Part of a small language model's weights.
Size: width 160, 6.72M parameters.
Architecture: RMSNorm before each block, no biases in attention or MLP.
Training: a variant of Muon for these matrices, 103M tokens.
Each number is 128 + 24 x the weight over its row's rms, rounded and kept within 0 to 255. Layers, rows and columns count from 0. Numbers have three digits each. The size before them is the row's rms in percent of the matrix's.

# layer 10 MLP up, 384x160, rms 0.0935, rows 334-383, columns 80-119
099:133129106111149155114103067151159144155107120137112150103119102109155156118162152136067108160117138156139157180158159103
105:119113121107088068126084119124152076115111105129132131146173139132145103131075138097130104133132102116122130110135105097
098:107099132156132143130093143133108131124107100079105138103126107159165142136122154124121124101155086102158111121102113134
108:123105162117111124152107102131145129112165090140128150102158117133156143140152136119152149141155121085122135106181126107
099:113136143144148106113113151097114101136126115126141057154158088139130139145130157133115128172115128165135137127108114156
091:118107127090111124128148107148105156128143125133139128163144132125104119113170151128160139121186131128148108122177124144
102:115148133117180124138141123135126141137118124129171126121144099168154125123119143085093111095165145131123114124142105172
115:104126118094139094168089116073146137161095123129185122127109107127128142086123120100172109108178126126144142140111143147
106:119150165155102123135126144109112114083126094149072141147123088152129118118110131151157165155114122157136128121125097177
108:123159144153155141152121125139111167065148136108113150164134165148114111062121109128128118090149115132158107120125062124
095:101122128168103140074171161116174108100143137119131132126142164160109149153146148122148128124134159112102129154129090130
093:099127130098102102130102201136153140119168125145128118168145176130064085147160136125128137132118133088145131162158154126
100:158150164130103090121107156091070143127144139128174137147093147091134142143146126108144142144189140088161103098136115136
098:121121149168135175121128095088139159062140114120105141161143138150097166149107158113091134154133124120125141126129080141
099:125166121120191152096131110143147116096130098133117103128143133171138144139135122119155156117119188058137140132135120109
108:152153162115134105185131147124162122115082127098137170147134110163156108125129123120169125128102080116144159132153112121
093:150143110142089173112157094115106123113107123094143111126111138141130143135134150113132182129103151156085083106108123109
098:112143172116112157154132136081147153091126151167163135151126132123098137166104119046137189134126124146084147091094147168
096:121144132105074145130095134156137088160140143144136127088155146106096137155117143099085085145089128055124124126138191112
105:158100167111127110129170128153178087156151108112114094124098124119137084150132061145178100127113133090113118195132111148
095:183155119124106128117150151097154115140092123132145098123116137104128129103163136128156143187099158128113122130137140104
104:141178140139108136188135131164113132102096126126131115149141086082108116122114131170123151130102108155144125139137116142
103:082119127108126127130108147143128097138121100119119116119139115143121138159143115129112130093164129170116126162143136130
106:131139136085159106123137087132144161059085127168126127139132130129152136108139162154136158100139147149103160142140172150
089:052150160104173148116132078123108156112112156139149130110157118148125115126120130104139179118153126148124159101081106092
093:162123151139127126110131138147145183113143094178133113084105127084101126105125142114155133157059140100102107157123151152
103:142125117151147186123155148125136113140095119108109123098095105110089141082140169152113122164119130128136113139144155159
107:086110165128124147129119194140109150082100140056115108133136147124113133117104105141152104153126146112145110131078150148
096:144146162112124136111132126098122106119172099155139148128128132137102172122130133097124102138112148108104120127123123118
112:093156159086145083106128138131141168146154132094110153148139088109115118141140152104130133137121139181172106145121132078
103:162108161144127166134124128126139106136149154149157160123190109110126116137072134121098170104116112140128139077106139110
093:114096162141168137150129140145158124123165138155152157118117125150097130152144144064106108139115145122128126122161131127
105:120107149115072121107133154119068139146107125114142152109100146119157123115130145143137110110116156138145121154121157122
104:104123115165162128164133133096130086125125136161115139091130106084118135099186095112139168164126122150094156149105103174
097:143103157103119120120099090167188150118103117147138126118120138159105134102111138150180152110148132119142153134131118112
099:139116119150100130133144084179096107112105162090082138092129116112137141133106078111093094102167109155140121161091095142
110:119154139141147124153136124161131086098072109128145129128141126145173117103138096128135134114102151079123107122093094153
101:139180091142123118140102127105141150126136108100100101106119113112182103101156092129133134147137138175150157147126140122
111:097122095138099127130155174159172102105088111137111124139138113127124089137139151148137137159115123115078098148152136143
096:144153093142147091117153108122163142139137159120133111166146153128110073137095126135089136121144102118151115134119178150
095:148101097113098100107171166136143112149105129134109120183133129152132149097107108138173115157120129132087131099118134125
092:123121093085141101142179148131144120133141114147117097200137110129125103197131137104141139131134107149147127118094131105
098:110140125168086156137107103139101093165134099134165097096129132123141143116104158111113135114117129111106127127094093093
098:135101097137156163099112151154159142148103111110150145134115162150118166164163078141151128144134142101149145156138113119
110:136134145078140093132115155110120140135108124114067101103128114139145145119125121117110112118110111132082169113131109135
106:141176130151101121059128164098128188092126138136162139134127121124108130128070111117081155095115095120104172134153127156
100:100122165127145129132150117127131173114139134155132140127129164144101140120199134105125119139115096130147118091121116111
101:120097155168129082160136171144126140104142132138159127119165111118155129125098135102105120133122113113130133110116130145
095:131118163147109109141129101183137204151155104148133107145138115157097121098150150122114147084157130119122153108149127136
094:122122093131190158132111132149102133116150096165081127147129151130113154160095131140152121143115205189128141158107096146